config = dict(
    head_dim=32,
    d_mlp=640,
    vocab_size=8192,
    attn_scale=0.177,
    tie_embeddings=True,
    parallel_block=False,
    optimizer='soap_variant',
    grad_clip=2.0,
    decay_fraction=0.693,
    decay_shape='linear',
    batch_tokens=65536,
    seq_len=2048,
    steps=2733,
)
Each number is 128 + 24 x the weight over its row's rms, rounded and kept within 0 to 255. Layers, rows and columns count from 0. Numbers have three digits each. The size before them is the row's rms in percent of the matrix's.

# layer 2 attention query, 160x160, rms 0.13, rows 32-52, columns 0-159
089:083149123131105131120155150111105106143130103115135148127083118130112101124131086096172189128105141128127126151130125129125114157174128140109088104098114165128099102108120066096136142114104118125142132168119111136142126106093080141060114106173087136151117140130130103118140089131111140151103135132154127152104132133104156129172105130157120129103154097138124102107110154119132141145142132145102150111067133127144131118114126146161141130110146119102155108133128077122055093111068113
092:125104141116152178141103112114109099088150166128116115139158109119111184122150176121108051083133116132121127158098143154170137140101138084141129132101153112114158132097116169139095102126150137175102160135122126162132140130148123145119120129095158115134174116163128080119127152126144131162151106092105130152113121141125127136119131130118096132106132156128102142116132123106144077143075125103137153161122085144117100121120130151087145128155131102076087158108138185099131119121140118
095:147110168173132119181105092146166179133178141131134114106139114129136148124153161138093102148137142147124137139123159114097142136171143143130122099123118123130166118131129142109106104132091126112100098106134136185123131071126125147134106148140122123130167113102095121135110162138092166077126177116085093125122097113077117109086085117123146132166141177090114147133132095122162120143127145115141137145096115135095116102090088100100121135127116117130107134176122129112161154165127150
093:079153143162172117140109131104183162117126155098103143131118088127137137148139175137135083117136134087102159144123157127138135137147096120152123116102137144153077155094124156139095087187124103158143136133103126146151127117128169162107143091086117132108142177153140094136129093111138106104116123100076156124160131155129109142108098120106100104107138178118083149101129115135101125150133117157107117145152085138133102123090095113098150118153124129123136143147129161079120121135147111
085:126120159141129136128143098152151143172121154118169171092129135138089153131115112127112119072154128156125136133113149127124122176142130173093117103150135147138142107108102146129096095118117090113093133096137116133140157116107138110146104162143145105139115101087132101160141169130109107148151176152121104151070093101129100126136105129154112148163113129093138145108109137121155132146157157154147061116168104176136139122108143112153084128131142156138115105136086164138113149179083150
088:101082157107112138100141149086129108150105129129168150134111165106131111134098132134117166084130168088155113102139119107142112115090139124128156103105148159102125158153129095115167181151139123115106091147127140123102116138149129115118127121116092101114094112123109133134107118122136173128134108145147138110155075137105110146152161126091155118132091092185168104159139112131150135121129148088138057123155110130116137144139150119156112125080138151128112161109124201126122080126148110
078:065115153115087154106142131076154129151120123102166132104120174143136142094112090125107116104136105140117140154132103138144112141115120144145105125131112149078137160119137126092170133102115140148105122187111181142097110129111147098139090164128175099102131169110122149124122142090101136105100130174169119127105138105080137076123148142140107126121127111163187125113141121127124141152151146132129064121131129147098162104138135140166097117108101120140118127135145127149118184141114137
089:139099146128102133121178156131112166083099087150185169121121154105137111133107088139142151133113193107198114095156112103171163151156133111138159135121101127163110111159150093128158140132119116105140116141178114124099090114103123116117123135158126121199150103099147155116127138120107161128133137151151123106089130110160111126165116116126159155119127112136142097156141099136131161114145142131164136114172138123112140148131147141144113144109163131100165161105132092127127122103101138
073:147102133139068116135169132119111084125084133134120120124143118134105105097116116107109106131149143130156118131134104096119140144124130084141090078090125125079157093106098109147137175150131142129091106144144121156130130142108103098155112153121158120158136138115138143146177150113092108134132148123139153168138119116128141077149137166158151142146122085169129105141134123154139160142149118139143132102169130110093160159120129213153140124128156108129164093095149134129165150126071114
085:135126142097113137152126093090139140126099106142178134113118080143100116145101095128146134097154157155146106092145135159141136119146138148124154153163117159119103128126118107125161126124147130111155120150111181127110132102129148128116108183151142121109076127101100134113133128059155104135167068138145129155132130083135130093165105158131134105157105116151146095146123101141131145134170160140129109095175145183101142136097123140152111158127107161162140118100144064128119134119112159
090:080141135144163100156098117178156104164142145145105159091102136098128164133125151099088178113126126163105132131120171103114124140092166110140122132154149104135121143131177139137127113142123090089090133136135159159121143177114126169116127154120062150116134163103089125121115122099111115145140146141138125110138138182140129128105095105149110119102142150151121142108104122162140077107146105134096125133097137098151110151126131104105160130148128094094184113145101169140140110128160115
090:140131124117103129134167109117103085107121107130173086138149139116130065080122100130160135149114159154096139102141129178130123134123119183146083162115123115112092113131134087106118125110162117125158153163116151104154143121119155162113119135140152135195137117122115159115126131119155132124093102119164172149117143118118093104164106142168154117121118104173108077100123170107151139154151128100142147092133081109096167138165128156163104137139120125116140122127137112116109117136106088
081:108104180107130128117129166130107086121124117091137182124150164104133088109118103148166089107138140131126150151158102164112128117087120150146125180151118133111110119163105120112118156130139156130067102156131159122161111144127140090131123058145147105111131131149144162136143092103118132163123148135153164138144167119156117110115140112159131099145183124112139107181143144135144158156127126149150141098165170132111153115162139166182113137097162136137133124141119161128114146121105139
092:085157117136167156138108109160100132129171159136147119103129166124095195146152147132128141108124107121151111138101177121143135141099173118141164103142133118128169154133156187170111113153109110128121106090150131164129167143141129149130130127118104148121147128098133116142112140092163168151178060125104113112108134153154134134115118156106100133144097134152132163131149080141155080135144141105137181158101161131143102152112126138111139127172134111115123139141142130119163134145173132
092:119119138141135151156111145146117100134156165115126095128098162115152177181145144139129132150086110146109094115141162113105141117111079083145132086153119151133128159132128165121165085142166178144148110143148120129149148120146165149155129137116170145105123124126119121155127161136148165187167114120119106119131159150143153142109163104103115135117131148151147167122129106156131124135121102112119180153159119160144146150139174097094132128156119088138179156151135145086157147124169150
086:126096130148078110117131124101111117133086117165164122129105131102120102067139087127100164098152150142157106126150111157165125177135149129126115123115106106130129088143142087093127129123144124101172143152144138105084099092088115152103100135167181108173137128124127140112137140118130127128114145182117157142109102107129101089155128140138140129110125090158149112161118148144101130126161135147108117078136112129112160108115135138190093126109104148128134143109114157101072136131090096
084:145161087162147131142130154126130105150166159144165148140097142138143133151144175091123167145122096187128140131116167118107125118134160112106153106145157126152147149109163153117145129087102147136061148135150141126125151172123090161108130121157097136136106125146116113139125080145128154165140100118121109091078142139134140117131135135124137154082104160113122166116113122150123085141135150176068107148101122146141122121097081101107130108124127111168153091130095120108126145120166158
091:173124116090115144163143111119118154097091144101139110101131135133118088120114110155137130139117152114161119109115094110151127139146124141164142165103093110131174069180123094130158138144135128103146111130118114123134101120139095084146105113134153098106231118116133154141132102137128142146119103131128133172105119075154131112128190140145122140128138131144144137155126123150132175129132125104134151093132137112096137103124144135124094142122090146135146141134125054160097092146097156
093:109129160162107136105178160138141105152143087149139159119133152142139123117122113139137142100102128145118101134129113145127115112090140116069107119143113148078165139112075094138135148129125169120081135107148146130117129150096161153098090091119151116146078126148155114126099157103128117158156124114117094124163128088125131131142146131099131073148148094143121081147147107144143150133168170181141138142135140122141155112141158122160104118097139149166132113164107174095106079125103107
083:074131148119140099129131151125152106131138096081121140169152130144134091133106143151166115164125177132117179125128114130138127102117113126196164157103130125114143132099097112132125157141142169168135143157114143082133128197120146109130128098131133115118094121152139124144098156113126127137114158105120135160160149137102169139107159107119125088124137119128112134120145095098071164132110097162159102130126143141172122141159076168159119110095138112147122127169110169117121085126104115
087:132144121116148120123101087124138114138124131173158137119110142140085144131099137128152079153143112157153114113116158101110150123121180091083099155167108107163150161092117176158108124121138123082121126114106106140134152166150110163152130154128157134110120151095135122158099116145140076160137092157117120135170148140115111166090170159134136081110141135114096134142126085151147085145123132143090144122149137168152141158144102115129155109153086134128148106171110096143093099129129136
# layer 2 attention key, 160x160, rms 0.118, rows 32-51, columns 0-159
083:120147120126112116144127124101128159139102133122124120112149119120125117117140110086099152130174160152113139108150071137116121119130092172128113136175108088085079117132133124091137105091129145120148097120140155126113138109138136142174102160124105119153118074077096124130153098141144124117147149082156147129123127115166097136142154148117180111153065119117166136192156108151112153106134134106098097126129151151117147146105126132138125146145117108093156128146149125124199105181142144
092:108153101161121107136131112141097163102165140113139131166124113115142134145130154112117155139135112129133137149161175066072137166136123104147138099136171128148118110166176118099140138108112129111123166120124099118161135111123157108141168114076093174069145100141096177126099127163134161151082137122114129138131131163128130153164107105144140132082143116121130141131112173098083084096125142127087099127104140113154141119129141124136091123169127114130120125103118150134145127071134141
103:119164072114086146123142136109150083111114145137116081126137125081138144120129098100132136162118124107131102131106132112105130118088135134169106103149168066146154152141129120150172132179150135129144105108172102097143121205179095113148135095116118151141117137145084086109157098147137116087118119137142139130148151163146138157143133133145121116118082114141083160089119153143086117122110110123104157135143126094147144118113123148138130122171137125111114144125141083126115089114145119
097:135131103094110095062142120139141103100138111141083131126152138120136123162150122100133170147148130143141120100107110109117107106163138100139113142153154035074131152141156137115143129139109176153114136109105097097145127093114112174131127101101060134138127119142096122101116167138143173135093141124162137120124145151084141087124112100134158114159119143127136129114134154091133144102093121088117123129125115162101124126152125136116122112134146091071106125164103109134144124165123150
115:177102141106153136136130125096138094139145171115124165137119180121105121128173145133107144156125126124150113140145157152114162111070119121083151153141129132113103101121158123165123163120132103169134126133169162136121131094173150105133157054126126178132170142151145140136171119146150128125131116131094151099122082153131126109153172143137195149091144113151125105109129112159153081127104122167131160134138148106140146148127091145116143154111117147121150140108142144127153117105163105
096:099118134146144134164152134159163156111136123134135159117151117141125127107136122150165109118132108178148120144136131158131122159093119143132159112122129128128148092110141131121140134115149122117113111134137167110124111135091133114145069142141158118094190129088145114141152140121108142164094089180142095151125127108187162133113135148176119150172198132128135102130131139099142126147139140098131183133120183135146125123143169094117132087139104111140113090151105101140082151106072155
096:178114116136155144138112078149185131116141107131135136159127175089145095123137131142145103098105117134142091142155119137127134136119136144120132169143129156150129142115095114162080182137158123093084150109129149155115129103143138117145139097136080129115156144104101098119145129161174119098158126157131109107172100097182122136115131115177119141110130112120150088141158140104150129129137151124113174101172151150211116153133137144146129146130148097122148118134131143093133145111119086
088:094154157124107166096145144098117139159151135123148149123140119113109104102128079169143109138113092159110113126128107166119110180125152153139090132093122127143121097118097089140147136135120107115114105166099128128105160113144126127153106145151185109136122116128121148142151095115089098116078111151185111162158101140096132119130117177108141131108109097153154130164147148110121146131130144128117138107154165118089163089143125173151155132139086113167130109181116182126092139110106121
086:135106114148165139136118156130139183105150160147122111126094129121124117100145121129126156139126125118132140123172119132170156134110103134124126177131124147125141124135142089141092118109087132125111133133157140118060123103145128190104172165102147154151117115154109180101121145088119129189116127166124130132130154109139110154095125136164150149107165104106159104139170115162156107138097138113154144096165098128129122122107098143151101123132105112140195121101112143155178116164128089
098:126127139122136154118145183139148111187132106133147169148174123145117105131136128140162122128129130122133114178140112135144149135126132140123140117135093170107154075074152133126129133069125141106089152173185145157151135133115105105121171148126162144119150110116131135130181171172118093136141144126124108142147116106142113106111144146121126135121197127131134126151152159128109138118156120127124104115106138156148140133155121164152117118085158110103124086120119182149108199148145098
097:117117140121131102151091109159144131119159153087102134112143127163123157166175139093135151151136125159101148129128141124133137125163137131136128124104109181144122143070132140144076116145126123109121151156074160122136115084135126131116137151123140105120166151158133142149121142133107145075100149104097090152095152138126149152123158133131138091138118117109165166112149078156115130159127123083104128131075117173134119113174067084120181125126107103119133107147091094133132101136109141
092:110133136136119158125140130139147100151134116125146105144124134167126119106128088075162176089112105114132109120156106166133109167130138096126110112118096134140164117133098095128123103109074133126140111152132152102112117136095101145121105122127139103141121105101129153122117140168135160153105135100154102171206144109100107072133127103086154171151115085107159139169145099117128143128147145133140125116093101088130127141106145131144131117119131123088155138126151202141140098125065148
073:121120144131085117143153118107124149117074126135122132146156087160122139113124116113120172092164171129182108090131120119154120130173173118136106137114105093122121111157126100121123153097152136116150157094161102153121103148149145102131101145147106166103124091103089087150125136108144111149153127151135116127099124136112128138107101159126143147152162117152168108119126109079123150134131123139196125147139096124146131137116156149114132107102116160128129139207147105166119201140107142
103:103131153121158123132116116149146117180177147088099138144145101156120152167198154096111150169136126151170128147141131110128138111093122131120143148129148180114139115081137109147084143109119131149141154146107131136130126114121122137156160093126126120128146113165127138104142135141140108150109150127102124140128164118092154102189157163155118089095099136104121126095133117165140099135104102138090149142096111133134089149130086134122107116117085134169131092105088114124184080156130115
101:114138120127163083118094107139147138099133120132093186137117099125133109128155166151144107126135092122113172110134117109115129130158134114104136140083129155172186101102104160128081138116116088124154177116105133111138105130141125157095107143137137124105121126135137149132121136146122060128120118150115114114131132129120114096135124148102111113161157177100153130121119125120106135126098143124085111127102175174190120130109097140120139114132104123117088105094107092103197158072117148
101:157138150139123162191137124133155161126132108125127146128120169173117122133128115156168200128146131121144110157154136124139129144131145125097097135134095147108109092078096090119117137102118116140116114147135150148107151143145170087141135117145117105134138147109136152121137145139095129167110151124115122178193128128098109104178177118154149141123156073118137090124140093094113142153123153161127116086148167157125118136114122141135138140078108120140154124123101191140160102137115107
091:056117118099122076152104101123129091106141117130099113094137134152117154134134149100098114145146119128062131139099127130129131127177112136123104165154114090127144119149140174126133094176155126113157112106121162165135145159122107131154115168161106120106109125101111085147124115143112105116184125117172140122150141116109135149116081102086128100087076139121180139139141117139125116149127133125127142092139122106147117118090118138111123112120149110107163120138124099139151181149153181
094:117084144128089197100158148150159156118117121145152108104190159090149094149125123133122109151142109110134131118161145091139138153126172139144127142117121142137111150120121106101138142110131137118124094123112137116121122119140131128174113149150120130101094113108151132126090086148114103094123156090135155132127077124143126152112144139163105138168155113160072118133123154111113123138155157112129176128125149084118166130174155172127131139111105161154110175118171175153084142151145122
084:173112148165160163126131160090130103167134134135149182156103164130093152109137114144094110157145139139125083136133106136144167135113143125157169167123139102175130100189157117142136152108100105123165172131143158135120108146147098118131157105108082162134130171112128150117127108115139139150094107163142121149158135137134115109140120116168112187121102123092187123136132119132129129172099175161152166109150118107118114129106161142141112127134118172145132133104137147147156107147126130
126:131144102106126104094121097094125165103089105153155119126121113123153140127103120128137151115107150139112095085111098148116112126149149110185135155117112097137119142178133145118178131122144130120128089141152098153131116167131076153128142159142104131133112089105097122130091095119127126118160106130191121096128167108170128149110053137136152143124122128183157126126098161137152136125172153109161127126166139127152140117148180110098134106178152148106120136144157131136115147121117171